Weights of a small transformer language model.
Architecture: RMSNorm before each block, rotary positions, biases, untied embeddings.
Each number is 128 + 24 x the weight over the matrix's rms, rounded and kept within 0 to 255. Layers, rows and columns count from 0. Numbers have three digits each.

# layer 2 attention value, 128x256, rms 0.143, rows 121-127, columns 64-127
120120095141124191152135125113144117149092172114163146143146105123116154152152114114146152106096102116120115132134086141092102142194124083111175099085130148145101122128130116191152160159088112
125116116131117102156120129130151131096090154166159109123130139163097118161090137145119101090086093114150139126120120096094113087118116143133087124107124106124132135155113123105123166139125115
093108123119123127097085111123112150125112148132108125070075116111155092123134096145132111125134156139144136145104149159129105124152115136115111125181128120154121128140137105107151146150139129
169155127152096110134140139089143176069122146123108153149107122107137131107149117130112117138154096120159164146144144123139141100129127102170108107186126126152176100151156108084122134117118125
161176145136140083140113182117131138165123160075111135130168147131149148103129142153100106152103143143134120139096123111120111094135124143075127134159114094140126109102127173122115190109133087
170130142168147127149127145096152135117161115125111137110092135105165117131146132120099157112109143151098130106112135157137121173159171148128114126125131146115087134149121135099132165109154160
083138116134126141120115142110134121093113115138061134124137127131161110127136088149184178115191123138123124111072101127162131127113086114108130083165118115125136114128158104142124122102129135
# layer 2 attention output (transposed), 256x256, rms 0.158, rows 121-127,249-255, columns 64-127
163120146172104124132110088158141170107113129109131173123148175108080085143149139131098176163135145109069120122142121142126099127143080171176087085116145095107138107093135117137147164122089098
128097122118142111156120176111107152103141132115084150129119155099142123145120091140114090102102157143087101067136117143148118144105171154141151149088105120142095146113154100156136132130118160
074159125138095130141158166133146093094156124115114111146076159146132145139159117139126114168165141106121127109147136091126146083103193113112123170145097097107148168130127132115128152144126140
102114138111096139104100144105119108103121088114144118091094070125115117126101151142145130111119110135108130148144120124102147116185151098117142100160120079127140117151128126111124166152083098
169147082136139090149107173120146109190131149133128147118100143171140132124116153138134108133147155100109119103123101156117098141111129133085137127112139093095104128138101129171118170128152122
193180114113103148098135133105116117123110146135161164110127159094064164142052117115188130111135116108139170154155119123154127123153129138114106115162147107137140139172132184092177111084138138
102081073147107137128157145092086104151112127165131131087101128108169133140150114110107115152130132113130101099162112126144190144141127153069110102099148136142169097139132091131131101152154123
135147170099145134110148126129143115094121158100129060124107135131137170105144134103126109113149128131168142128096124150149140103090143081103160167143098135139124163142089151104105101116157146
112134134117143103067106108161094156193101107110138135104156131134107102083146155095146183108146132113128146193155190161115118147161111114092091147125168121108156076104089146126125119100160129
150103108122119162125139096119130142137078137132122131152149146104151082089110097126134117074118140100144110131099124150113130168144070103137129105089144135168143112131124130107130126107121061
133141122124144130152135107177125149129126151151111141160200171113111094137168150124138091159135147135136140132135146104137094170113098118128112145131158132126142122110117109136120092090168125
087129095136127107115109131135097176120157092125123127102168101131147146153133117087138149069133144138126082126134155128088124163148124128160106100134135126135166094163150099077112104125124131
117106131102116145123151109141128088113086104106126099123099112137115141147149111104079102140101100127163101116155084124100149134106152103142108155095057135090155106102141108174099120156168154
137158139149160107107125129148121156120147140076150159146161115107091115098119128114127160123149155093146168127139093112119100130144089117161145158149114153112114102104140156102154164114125154
# layer 2 MLP gate, 704x256, rms 0.182, rows 0-64, columns 64-127
115135107137141157100113116141147120152139146131111129123109120099103133134118100145108102118215146127133131164124110155130156103130136083135109116141082063111120158135168107088128086108120157
094147113119116150151178108138155130153109120141108101136075144120128091138147127130130148142137153154112153115146100146119116138179202124148133161164149110150197159142110166135131125112121124
117145134137079141135133089123113128128127080110124111113144131110104177099126112168146136098120135116089119110113115115136143085168139119110165130148113150130083148154115132104160154134162096
125126124130121107165134150155117131160098102106137117077115088189169145120140153131130143111158115176133142150062147139095115131090100095139126127107071125120111177122125125094144138136133163
097122092072127137121123180167115131160139147124150139103126128156089140149086135128103126108097148107110128134166156107136137103103164128093086156101123121148082139144116120093113092139106124
142115122092116133137154134133139123166131059127110112138078135117115128116117100151160175146143128092123092113152161179125148078107130153138152098112147095154091178118150103113128133140070118
103130111134108134126153131156145189095152109072126123111133116124151122086160113150131109143151112089109145135120145093097161136146116137128153095117132153130134160140103135120083140102116076
113119124137119144118109097145126111156138116130113146126095161138123127183122105115158144112147121089078112131120154114136141131141131107095123087147159117068143135096137170141139140100215091
106127138120083108150074133095129139141136096131149131151138143102140130077124160144128138098137143154136121136123108103158137091113090139102123130122121146171115166154132104150149144127142118
153092155131104109131131149154161123131132127105117108134099130164147139149093133146125070044127118131149114092118124070135114143144129140167136129133098075125119110170153097145148140087147106
158146154140123115087081119151141082138104119125113076147134126161129139108134173156143108101136125099137102185130138108144159156096124111143103175116157114110112132114147132156129115125099113
139110156163120166120117125135119150137125123119144137117152163123166101155078137132109148115120118141124117120125148104106150063128176143132111142186077135135173145101069119134106120132190162
151124128151138149110101131128131159106098116103116123089141121124135125135125134115137150092128098117111132132127117082128140148126104169101109176124114102111103138142123154130153150136126110
094134164141143157149127155121100152184136112120142202169162132114080139125142096115156122147143132118111076121120066143096139121153167132123110151097129135079111102067142148158113143129130099
105137121140112153150080113142105137127143126164129162123117121122110146116142111106107129116138135099099098142142147141106128140129167176080156091124160099089068162139127106126106123079131153
105188124118103168116132086131121109114146117113173120158159132103115132136145092087137105135119101138057128172139107095127091122126200120145094090132106139151145180121158127151120133125114137
113130139148109134129120164138122123129143133145134108093125126153163135147150118117092113124135145107102079109181117102074107067121121096179135125122109149144134141149130074123137183156167130
116128137136113110132149135110115147122178141126118095149141126126150130129177172124088130131151152192144089180160134102102145108148145123150086126107134158122139149109145135139141137084126088
139149117143106127149116136155155187078108100126105120140127092104139132118150134144119133102176190154119121147097131126142120118154115104103097108136166100153106103135156104072101152087115160
119103142137121147142152121142158130134127152114160131159148122161142116171134113117107087109074148106123107139120089142134116154093180133149136135137119098145157115147171117088146088133127161
091136156131103129097153133117137120156101135114107150130128145143117095138118127118148134122097086111136104147111126110123158107111136125111181129132158124152182160130133125101125139148135138
109135103135137134112166173124108116170145145138158153096141136097133133121108133182099139115178092092135095115136116132121109087094113116113118133097170119106121149129133131102106084124113166
117166141100122107099106127079088177151123138115149134145122135138174156094102094143091134108110130140119146142082130119142148141163108139174125124113150133171141105130102129145126149115131166
128159145083124140158182118107089128115111105115126114153143108160105144104047139128107135135109117140153131139138166111103156127138121125154094135100144132141153191149170134103166110184177132
181137157105113121104131107133118081087141152113150108120163144136106138127097147131121128100088104131115100159129138110119173093115123152111118125114131135132134134154136133119158136117138103
128066092153115146141127127109168102105145127106074164131160125100139138126121147128135112106145145113118161149152135120128175122169173129136063136130131139143140138115180115137167166112101166
105104171137123098141139103101098116132132134082120109168174160121118133141083109173102111162196110159160137089133117130122114152120125137104101148128113110152127104142125114139173139160130157
111106102133136141139166154129172129148158098114091126120137130149126112135133119091124113131090131105142160108128090125141162117115132165135077121148142103112093107104140149131134120148162124
137114135101131117146114134105147147135133069110093148117144077128161119157132102148135133127162136118163116098155104155141116136114138100072121126132098127148117107150164152112144109125147135
149111120136132160103076131125133121124108105122151163085127141101117142138111128131154109127092130129077139115084112159135156121153141149110119136120132074153126122112132136112107125146109135
137112152156141169128139122158155148133112171101099135148154124147091096128137120160153129113099111131142142139102111136087126136115124085127078103132157088125145130122151131134111118188121118
084126157140148093137121149101128086118149144146071099116160101082113117134143157184151141161135130082148098151130104109172135153165150117159125137114140141137144087116098129105112136105154082
097128141110128101109156142107114125113088146106097128134092121122145141146149162167131101091127120109155108099155144104163125138086114142132098139160127134124156141133132141112130097124173147
125094162115177120135097115132135141104158137163128108118153143107157117136123084132135090077129105130101085083138130143159124147120147113145093119124135153126152180113123089128095164112159196
106166113141113124116112111132145111141117106148144127082141141136155147130158099107133102131117155113171098096143128112106117103094142116136151126104149157087108133162104140120127114125090126
137104106136092121110110110126123115133159118102129147129104118124101177112151157137134113115109178128143177130116080102141124157146145110142155053158128142122105097130113154089118144154138071
137127117121125102138149105113125135110127118160126114121108131088147105123102158158082132129149169148116109114209106148096112145147140112122134149103128121128136155125086135107104122152097138
151121124125147181109122158135131141140126139114093100130154162161138098185127104151197144133137115194135117082203106147103112187111138127133103175141117124150127094088137136145094143127149116
115136113163130107141151110121162100108116122099091151134116132118104172119100161161167153111162116146143120125097177107116119137130108183104152129081107127082119152150132120103142122142109090
152116152143131169123145145098122085117072167100142072125138130162105082145130116121139114115108173105121115125113174108090087138096187125106179124104131123159166140137121107158095136134102112
157127115183114109154113116121118035122119121082155163148091123152166144128111138153146110093120101119163168152122143145116113108138127164190147117094132140108112137132136128089127131185107073
127088129125099132150123115163129116113106166119131131091121142090160088098107155180163104140132179150126096131095159099191082121115129162109092131169164066142129153130156174126115111112140126
138182111116137116170150142141118169135081115117131123173123124125126101117161139107123119164129126104147153151101130104115123125106130131150130149130157118108117162120137153101137128096126146
118172124130130173069127098117143150163096105150127151092141112150146164109098132094126152105180172138112108150125151120135161123082102161070140149122163087103132127128121167151123067152176173
079152132153119099137116135138119161126161089178144147114172097158138122115132129142095138124130096153109169124133116112127181150107173123176115136137079138092097166166148094131113158145156138
126089173152150131156085146142110144119142101120162167112115132145165128102101100154126127134126112151136139124134169093135111078126166113098090110148173108171118149148161116113128117114097158
148153135102130122118118169157124112089105129135108076128109107139154117112137156091090115117135132134064117144126122084137134118140108160099175165066112137112086138087139143137117081173080149
163142138138157119110095107138151171138099128146118142147107104158135115125115146114111156177089090075118091184145091116108138102109166114183110116088115161075118104112140131136133131093126091
126186163137078150148128161123153131091132158111129127097116118148154088168149084136113098122112131111118073136117077101148129139107157099154140117157097153118140161139133144082127135132110118
123098107139117140185147126133165131131080169147078100141137143108134121147124115137129130118160124117156164127134133133121110124178177130078096128119171119087127123153117107176149126119152160
132119082144122140142098159115114148145127083122096157161124131128143146118126142099142126162065113211127127138129093156175112102133147133104163117137107101120144102095101128166103113107140119
129128112167105132147106138110097141153156096116113127167096114180167136133139113132122089110134152107102141141169134121132125112128117148106111118085144119141108143135117133103101143134098132
121141159103139146133144148181173111140138115101120126154088104109116151136134131116130106135111135130120140160132146117113170146130150107146083119134120150130119121145143158134156142134132125
129147146124169186133121140148142123079136147162119120151117147070117129118133104135084107122135083155123145111169149136131165100118145119094148147116139109141139143126127113153146125095115138
086112094134112134131127143112159108141144126109130145106128147157152085111165109124134153107151126125127155106159125102136099112089117099136139105153144126135147113145098152110127136121142096
119151117111135155087144179094128113088080106136151163133142129150133119089093132115150080123080147135126181149135154140092167114153107107124135087118083144108107158152140112141134085139146133
107148095120123102164102139147207123158098179147162129115149124135104102112130097125133127114153137138097134119164103171151108108126109151125112112186149132111149087094107173130141117144095168
104122131149112142170103143124113135098142092145117117121134130193131142101151112135149082146137148127088148108146104128090080102106137135097127135123102101138110119132116129126104093133153091
116140117146118167139163126144142101153126136121105129088150130148085184191157125127120156120140115144122122139089095161101174136131165153132128110138097187087106124113102129132166136173118142
128124138142156125111140155136136165120110156151133118158077097202104121129106152142112138128119126147132101124128110154169148132133148178103177188144126086099085125103132147115134137099081138
126159154113148142128147100119132114100145093073137174135122124151102117131123138121133132160113144144114137143135135091106131139090128171139136080126115144114119142111135124110105148128110162
165174104137131097114125149137091128138062109108169144181108151127131144125138125134116145129122148108089141130118111126162169095099142140138102099136126122123123117142144140149164125155145082
191166126103146153097127149166105131163164143096127129113106143114116162131116126143090120095156142144117153123114087145083141115127082148176168115125122146140073136160096115161140113121130141
121105110161094133144111132164136142153126098185096132104170104117132158134114135103135100133158141122141114098124169169109121117118114112127122164117178104165151164116121085156117121138131142
138168133112127097107097132116136118097108155140075116158140117097123084114144161132138108132132163088122160122170107125130118147109108115110092115144103131175169111114140111140133188124135147
# layer 2 MLP up, 704x256, rms 0.181, rows 0-63, columns 64-127
146138140112145170075133173144151153162129123159153161157148137120139101165133125114145083111106113140105073150135109143112107166160090147146139145116127085132110115129151103119078095083151109
104160095092144162120111167122101191113169175069183142112132121172168148114148128105083130078142102123101142121165122142131138143153130088103103117130056139149129146152138136119153111175137153
090136166104141120083146111083125141103129118139156131108125127136097129142121152173133164138108144144115152089109097105142140129152135128120186123114133136117137099121158142128097144110095115
178126126100154140126135070120164153108102150103133124109126145123127118128128145125132110102163130162106148160115159153113150099132127149136134169125123127080093153117113144125101110145116171
156128178132112102130156115114139181145102154138127127140120093123174091119144144127094112162150102151147111133065154145177139121179091128117161123149155130145104141145136155119167136138149096
132125111077124095118110131126159120124125127139154086132140141097079133143125129158114099140137114112140145085090142167097093148120078136116121141085130128107135149128119115105107144142103107
100170098108137086110161130151121098182107152174131099116112156114114150163144157105123132157142098175118146146139145154169128089121150137138158161102138111108157161170167125205089117144127139
158140146128143153156103115135139150147095122097120151113135113110118149128132100129110188100101078150119176118149133102132143094097058096104106115091159128123109088160136158162142129144155149
115152110136175096109097120136116128129157127124161161138117157137131131163137110147144080133138110119106158154150119129126114128128134145119115114145139180168098112172111107097142099079123120
187149106157183155155134065139109183110126149146081146155078151160080168112135104140122124176132151095145081139120115129089138098104126100101147124120107118130137156136083131146111099160162122
131157104102112178132171127161156134150153102131119108106130115134114122164153134173117143103082160120151151135130127107141094093159143102145113118135118138135124132115143146130111111126162155
110142087100138132137062149105105097141166127147077116151118136114179133166082170126115094114163124119116117124106126155153096163121080143145163140139144134142161101126134094124107119129121105
119139119174167103125148092153124119114114112112131152150133087122148155119098162142127139149102078128105139080083148108157136117106087153151146134115131133100129135094121112150081133087164162
152126107117103114115118127104149091094131115151119078114138140148117136096101158127072133103149134105170133168134138171146182130128107123124153122130153127105109171175084149092115097115105170
127140109129163158148167153134138106097085140121107153136111114118109112128108102131133137162150130148135131150133123163089114110157132112133128162122173092153166090136117136106110121134111134
148117150113171113155180183114126123128146199143118143142112156116166139126106158127124113143149126103127118096149166123125098137166134141148145129127157150165109091149087119156094124115135146
114100107125111082119112149131153116113105121155115101075111128145137151142105130115113111111157108154127137131127116128096163121152124104121140139111115129146123159123104142137135156110152187
158158131164085101097149127141096134166156109118099152101116140118182119114166119137158104143113153139139066124132135116128124133080132148140100141112067146117109152148141121160099139111135106
116158135170165109135035144076189121125139129101184138099090162126121142163154104112116108160121121136119121139097111134142155142114148115117141108084114154117125161136151090109087133123118145
118167120131123136140121186155123136097149127121147146109108124161120123120144141099105103158107141110161113146153109121131139091146118091143105120119154121180150135092124139146100136125157103
119097092150115197123136106102148114128120079155118162134109099133154096122153133107115128124126167125076117127106144126131185137167132097143144115121169158099145131116127140101147148106179154
085153115116117134140110123131120122152143101154136130145115153188111147151108102134107173144112173124119144147125173131081146159112125111105170080133089114117125089099115109139124120132152101
138153139151146164148132139138112157150084153126116098146113147163187124141141119114135080123141165132102136130115145149097152151121126161095113140113103138094102185136101155130089099172113158
119115123122128178137159100121133165117182105169128087158132151116103144120112126109117146159090117120130137117158103163132084095164156069128129128194162111105118156089131145111174074156122130
148102107122132136125116104158099132080139118132150116172122113092053092124118108143131133101103151100133079154136134085121133157087117104181107111094155125072140160165152122154100078131108138
121134159125080151143155138121134094099098135103106129121162094142102138131123122059128153130158132132146174124130138142088098106083128158073135137165131124153078145144107122116111153119102117
141146134157111102099118149146131147134106115141137114140112115088117115114087081156165085150169098133138131140108122157144132130092105135108103173083105072102148152122103118139111116135107141
168185135066149114144129101119122161089139144188180140174116140131148138141120125188148148118148144123088158127099159148162117118104124048120140107123134105152145109096124133126147146132157110
137114178107117147097114163168138100157123155138120133130125104146151147145109135150128187098113140116139127121133160138136186136130139110130141170098127140134144154150106144127155113077115102
128082131170150116161149129151135126139160129139114096127117133136146137144134093101140112095150100141154110167157136098124092123129118133135133114119098138085146143158122095090118175133138090
166117131128131135168139069102120086130156131135136139107081135107147097104176164125134161148118146139104131163132163129149134102127135156132160087140142134123103168109105107132141143168147079
157105125172106130137163094168087149111137112145160148148146147170118127135093126083177158113073117140109153128129114113129122137121131174161109097189154091114096173096164151159108181151122152
136127126143095118143162057134125092102132135137113115124155153121118147113113113110143148115096134092121110109071159113097129131158125136139131159158110122134126109085140102159129155126123107
128155102099112162118145170170127117172097128113113117134128134129073087155104102123111106146147138125157124084137172140130111152104112165164124153117113086114144095132133131148130129167164103
118173132142168144101145100141106169137113112145105094088130111104112109116146141137125103138123100117128155124128141093136101144113152112146138134124140152082094127158139129104151087152091147
156122102174122130186065136090125146122123136126130119073104102157104153139157150151121103139157144124110135102076111123095099153138142151166134115149103173148097121139123143157125134178162160
155134172122141106112084203135096126132109153111127120120154179158125125113102140157182126103094079174150134169090152138139152132107149161104114119149095160160115112164106105123103129133150145
128155110094151155101123157140080129157107112117100108111147108131086107201137134133167119155113139186133153122183122106098097156130136127126133127168091093165126127106126139108121124095112152
149133115132094118109127128127120135147117116103114135132144154134130133151087142170161149124189088094144195152138124109128115127132124102152140118128163149110153141156115105149074117107120094
123108113088171131137124147123096118128115143086086122167105137114126122153130108172137137114143108140137119083104135138134160144150133107126068136087117156094121135132115092139153115108155162
088108130085197142110112133119096133111110129106148131096099176152122142133094115088147138120119077136086174158134134146132137151139204112120139088127097155113105127135117103124149129137129163
142143147165152128089136136091123107127134118132123141137132090087146118064095100122128119126186094092136112174125150142084121103149098142099165130123098148138119126143130077164094081119143141
108117152088092141121147149135148180164117132125140173137130141140152142164146132135100139117108137116113139125117143127072149137131104099162111120122137125115121126154139138081124104174089119
123111111129110122121065165146088148123146135132125154153162125130144102163097143116113127137138142128098154148182142141124159121139133125098118091153099151131125082109101114126138080115087186
112136128177105083136104125140178133162171097151136148100151160160147097080172124119094112142137114126119130117175157126176153093115177098145126146096088148090119109135119172125138109152092148
136112083144181135136147143111137126087154143172099092167097134127118089155127161117109094128116129125120128151148148107076169106128119182099113167142182097110089132116128163123144067133097150
154098153100093135113129072095088124135105122119127143097088110123204135160092124121138159122122104093149101113106120138118156113121129157102102140155112148139212133135109168141154138104176137
178130083105144088137143130131119119105106106133110153134130139129182136099123142128092201071106114159105131159118110138088116100143101164104149162146135094158168123134064146111133175119140165
128152120134132128114134165128115140182189121156131128113101095114073139129157077167164126138125152135112179114138109122118154127164099117107078138136131168138140122184148119122101138115150140
119075126094114179140090165121123111124126119172159132115138096148145135115139144119121140111108118095153136111146160149170149137145117121116117123088108115163086152120137125128116120138113105
154094156144084122131095135113127131080079125114128139070135150125149127140166129117114154139102132156098140151131102153165145141183159110113107102101132125132114167123136151101141117149134149
134179149129133155123095138112125132091134145060146151071100149085176124162154126163150157158144165124125144116116125139101143114134134160119112158126124146193097152103130142104172130142134136
104079112148152122202087133149142158140110123127114151127138132134166121137138129151126129088109146102153083148124126140138081175098129144119163146113148131122108137126133112101135112145107134
118124102136082115121151081129134084145134118127097102106145142133157113118137118115148103139090161147137124147086085150101121123096126107151131097096057157113160136141114113126124127121112156
128161089124090141107126110143103128108114121166116091132137135122094129125141128148164142139126093120130111106111116115133147103103101155120071112125111123148131101134171108198096140157121137
119123150096100115150116183123115065100117138117151146115144075117108111114102124140144104136132102152118169131122127124109117104158133096144130129140068131150135137124148143102162128183151155
147117106177164103124108127154128149175076115157126116147157125153105111098109120100113175118125132149080122114156075186146115126117121167087143143144107152129125142136118120137163117153115148
136095104128095160131103123126131139134090142131110067184130139096158127156107114102079126123146155126170138103120134120133089116139158097128158167181138148134189135135105143146142145133097132
053135129128162185139176111140136109109113138110113128146160107168107170153117133163142136112104147176124082172100131131116167113166179151129122151169043158128076156118132078151157053155127090
143074114141118105107188118107119122149129158120137143157163129112135140130116138139105104076096117105109138105128178131143125168137128153142152141159193133106108132101110158093155100143144175
123141143120113169169093162133141154109111151157138144174118129097142116132089118174130132112146133135105116122153117127128182173115131133142147141124155109133172134124121139137152142091102145
149109177181152155134126123111125112108137120116121130164124111122137132069167101148131094118138170102155162136149114115124109176113121110120158142154133115109134087192156146125122131126115117
088160121171160101132140120076141075110089147172163145180152109142133093121104118105121129125148146132144128132152132123108131102154175132156130172149151130137097102137131169080167139151134126
136163165139148138138118128139106118132128131082107128123089136163134097144115115108157148095114149146118124121094116119125114140143130139127148097131109113110135110164114110153138110097110114
# layer 2 MLP down (transposed), 704x256, rms 0.169, rows 0-63, columns 64-127
124124134099156137090115129085141153136179121159155160148126157155150144151137115126161111125164140153161125163082170143110145146187149108158148146151119099078112151097136126125071110083129133
091097090166149126107110156124152137128114066142164151134140107106150141139169095150171114117133166114122128114147135142189135135126138117113155133103139115122204143102155145146128139151124110
114124161143137137141135114116104168108095095129118158140147130118109156098109152113130122123104149126142131105135149151120099119137138183116143103120110154122130188104146118157166150136116098
111152117129063145115118070127138161133153164117085129132151123165169126092111136103135074125102146164157187105117124097141126108126119132111157157149108106153116129128113113106116126130126115
151130130120151146155128132104133126127110129078122112120161142129141130102137122150095119151124119144126105130125154159143102166141143121112111107085141126133168093128108129138137143141151111
178101088150119135130135131136163083108108126134155151127119113095132115127090129128147106158114098112132116155113144155146096147089151105123130123127138111131093197134128097122086144128065130
095128158128081165151157107125150113149112115148112168164145128133110131113113122089101125155110118150157129121101128064138108163107163147142156105113160181140120194124156090178141103124113124
133141105122165156150060081156139097126103083108078115162145087123139156134094089080132167117088119140146124107141151118120155102116130141104091097107131152119168098141136138160097138153124135
089119109114051136094128098103109117133139108187119113125133131118105124121163169129119173110144107116136130154148127121137138119116126163140118115155111136127137088139145072085141159077143108
080140158120118130083139183119132128118152095114177095137115087086139093145132127138161132111124117120135091089109107118104119091121098122136149139085118080167155127087140133111104130098087121
168133125136128115128129118118093145129114157119126168112111142160152108119055095110122134146109117119169153086111143110121102128123139144160144098116112123115145151165142115138163128202089159
141137107118162120127138098133134133177106108121109122145088106129152114111162105185125170084137124110154116145092142144149146153162128088123127098111127167099124137158166130094123098134132134
133140182126141113122143113149145131147160127150107149140132137117118086156124176129124127165117153130093109122121126127192076157151103141143152151158150122125129166125126145127127131147100111
105081125061149097146095155128160140158103123128125103123191157135115156131118149090133140146130129140126102161112143110121097080171124091128085126106176134117125122125185150146143158161092147
130109130130063113133145117114128158141137100109137173114144143148135131124115122096135124145127154138145171085141167116140119135104106117108177111117139105164124128131086120161126123153131131
118079138108113128125121111146166136133128124150098179117131131126129117131135129100140128095133171099144110121136161142144142112184111131143140150130181137204106078163083110139093123123146130
112150125127167147122091114104129118152124124095133102088125132161137127149178119082075159117165101095097128097119123104129165124157125068113137139115151129168083119155134126127162180121166153
130127130178151098140129109148123102130107125102134122104145146140126146106177162139111129099137159136174136172091137120130124139154107183147119092167112150165120118169132130088121106097149118
134127090124122154114104107134124096142117146110156152118120128133194121117136151157075115131084165102109133215095137174141162110120190108129102094131161107128137139142116084099092172175169147
137130121156115132118125159127100128168174133128107154124118182069084111141156172134105141120132106124129135133152090167091123130108107139143152129135138148150118108108134084115133139161096148
124132119142120176129157135099150136156128129110137114113098056090153112161179116133132125179097161157089136131114133138111158120102134122129125091124175141134143126160107163129150125152130148
141145110082105111076155160148117124156159171123152108131113127115145117096113133174132128126134114126126130117147169181132113132088094113128131114112121158127116163089142139121143099082098159
088071134150117127130116112156142078112152144126119148130136121143146115120125164134134144103157125104121157192103151116098044122109121195096121134146154146129109097135139142122153129137177122
136118119094114139156159127132111120124114113083140094123097172115126076168103139128088158139158104140143157099124137122139148128143122081108118128130185130126129118135171135107155139133128144
122152074125129140165164152132166113130149120112153103146108105121124120087146164129155124105143125127142151118139159139119126116092096129151129098142126080117130107128107127108129107127095131
133164130116135117159118169112111113107123136108143107114146088146126127149141102130109161155110104165086151111150104089092177135104151121126093157142132129163087120081117133122125184123088180
091130153138097123097136117095150097157107085102125141125149139125119167126084153181119135097105121126111071096155104109150171156089142147156157144122111174165107168146116083153110148128120160
133139138151100155142116123117149142130107082135110135107156071116129130090141114176126178107134111111092107092135098122103142116150106126122151189132158159149154117147121113115123117104134125
113094123127131166118103125161107127122103132093125141140112131096118121115118128133147153140110189126126110145080185149150142163102101122137089173137118145129131144152135166130156089148099107
111099154137165102156152126114154143169114146086085093142133104146123122127107134111140076100106137151123143129172132113099149124122121132079124123101161155119114091170113108136100111102140145
091114106111148158135158119120113123115141087155109136141100152133154115153178139108148161139123128158094145139141159136115176053093148123089140084102152138144147155135086130130128104175150131
116101140102139153107126142087143146122108135121104147131170075126136124153192144117126117210161092106129116110112132123182081132168123125123120115112127124119140123097150142120141097139108127
143141136102056161116139081111164157096136116120114123081123106108123103116138162140119131103142107131149139110112145147146111136141136102142162136110119136127103140096127124092150139111118170
077146110136186127093061114121134155133125148105119127138119113123108151172130124133127144177137129098105122127134144130161097143136134132116145100135133152142141125081160151111115123141134140
141138093118092084114112116127122130189154152137149143117138152115093137152145122140118168141074167121123131131130142107136139191175114120113140166167132121085092146139142120155101104143110119
112176073104120167123135158129127135178093119113135139132138145165136100090126136159112140133080170110128124136130163133106120141124132160098113100122125111140144082116137177056111112138131142
125126134140151179132155145155104138145110152126156138202135136132106121119139093140137113178122137145183161159114134118138120115108132141118149090152130142146102095102116135163105105094141118
124184180111154152141105172127158093121124116118112123167121161127159159142137104144191146133120123182142106118175089124114154090145163091133119124126070124161123118112157111107118131158125169
100118144142124115154176133143142095121106139098111137141119105098143166146100184165146136150115137116162117148132117119110158152143119198136153101114080106103110140119128141101150156120151116
102104093138142168164138136144124070134099126172133128126079124114134134176106129157102174131104118155100147103108118131160100167096107141122129160125104138164163140140140122110105124137116120
146095103171164107108102145077179112132070076103125126112136141089113110119091121137148159102155127141139127143162190141128103134109178190111136113140153183121109140101126110149114158132131130
106117146100112132126154148114147106151148145167132125146143155143128110114104105116125157142100090157147142166152151134179090139156151120144075124104119138101075161120111121114108142133132145
126135163103116138163133142125142131113149103142115114137069126121142182159119104165069112089147130091160130116132102114128120113130121158112114123103153142141122156160136112141146099102123107
092148133151137131176073103161150142123108146163150177143170118127156117159110102087155122111105124152144146120161109116158121160103134094134150092116134144122120124118149101113115178106095117
120129187091155156116148084134098144134121132092127110095116081099118156099159145106102123063155124099150142142168090128170126147079140139142123099148102078145118148139146082138159152127133116
103155137163083149110143172156155150131157095082088120098100122105137135111122142123126085129126131150172121122121134134120115124129118133167148110151081184134136141158096122146138126127134158
132125145081120166118132164176125099132115136109097143159149145151119152147144149148122152125109167157173095175159086158174137112175139118152111150098164148116100150108126145105148114159141135
111113129178116123159141132156114120132134085131168137110165115121093130128106135123133136131193120132118132092104094145092141131142100111095146097145105161090132127121166086158114144116188154
145086119124120158152146143126135147177144132119137123126124136121146120142145134124114121127169153091145151104127117173116112085112115147132159099132159119101129107140130115158131134119138153
153140110140079153141115150097130126166124078137093125187143134117141139123085109092133134138143117138136156121151132104107137138140142119154141147132117134093140094119165078152104150116151164
129146105123082182134161131107134145161097097111088106160119130108133139168106115109133130139064146178133146153116120150138117107130119090111161142136115086111135110124127165115136144177148128
070149130112102162145114118128119202098165080096141118139166098126126139171138101146146134091103119132109144139088140133122158094137134130142139118076137157149096115123144140142161142129156121
136096124119111148126145136081177123123153166129130118128118158137128119186107161153134130116180182124134136153130146120165158077097125124165130194139143177109089137106189095079124132124085158
172159153124143115121109129126140138189142143109141156133178111145133148151111171160138111165131082160079160134082132083153158141121120155084110093109136133163117130110127135122138095123133110
108097140087142077149144119108110129169098158132144093140106143114066113098119137142111115128125083153155120122150124132125140129140108152103146097139094143121152195136143142115121136116120132
145118096121132117088120133115105149100119125123147156165126117155124124151122127141143095151103162167120119162121126103145138105110119149109119084183100119115115118117108132107117130124152097
126091089081114142133093144120108193135098127130138148121124111145114118110122128142133123181116156193130137141091121142111117095080099140077145107224151143156167102106140148117135092134164113
123129145129106170123144163084114112118106107113096084096123145134108135112134098083067140129110122157144128082149163135130127112083151086111105175134150143126123157163110152137146144138118142
082096124147190136136132126122099112170131139163133121105111109131105147125063121144135163131080136170118160110091119129128129169184108128140130111131097110142113084105078116110172104146113111
079124104133103164118116122102144075106120096149151155119164172118141114135139117104180142128134113146148158107139162143140096134166122145122146105077149109115154096141089096100100153137152129
109136159135132096150095101124145089082141116163152124115158175107129085131154087093111121123098118164105150144116135100135121120142127106133130125123111151122117153139104081071083160153130144
172107167108124120146138120130124117105106122120107105095102150139169118120125153145103130121161118132165139147138143104140131103118111189139088125121161111143140129090132123143100128137172132
098155085169124127109125107125163109113113124138160135164152077131165121074118115140140127110118173082112156116148202093156148118092176118123143157134119116133130119097150133107115129139111108
123131129126060120129123143136137154110170166151176135183185133087159126110111119151107147105176152123122145106149150122129115106132155152128131089119132102122086170141114142108177132144085119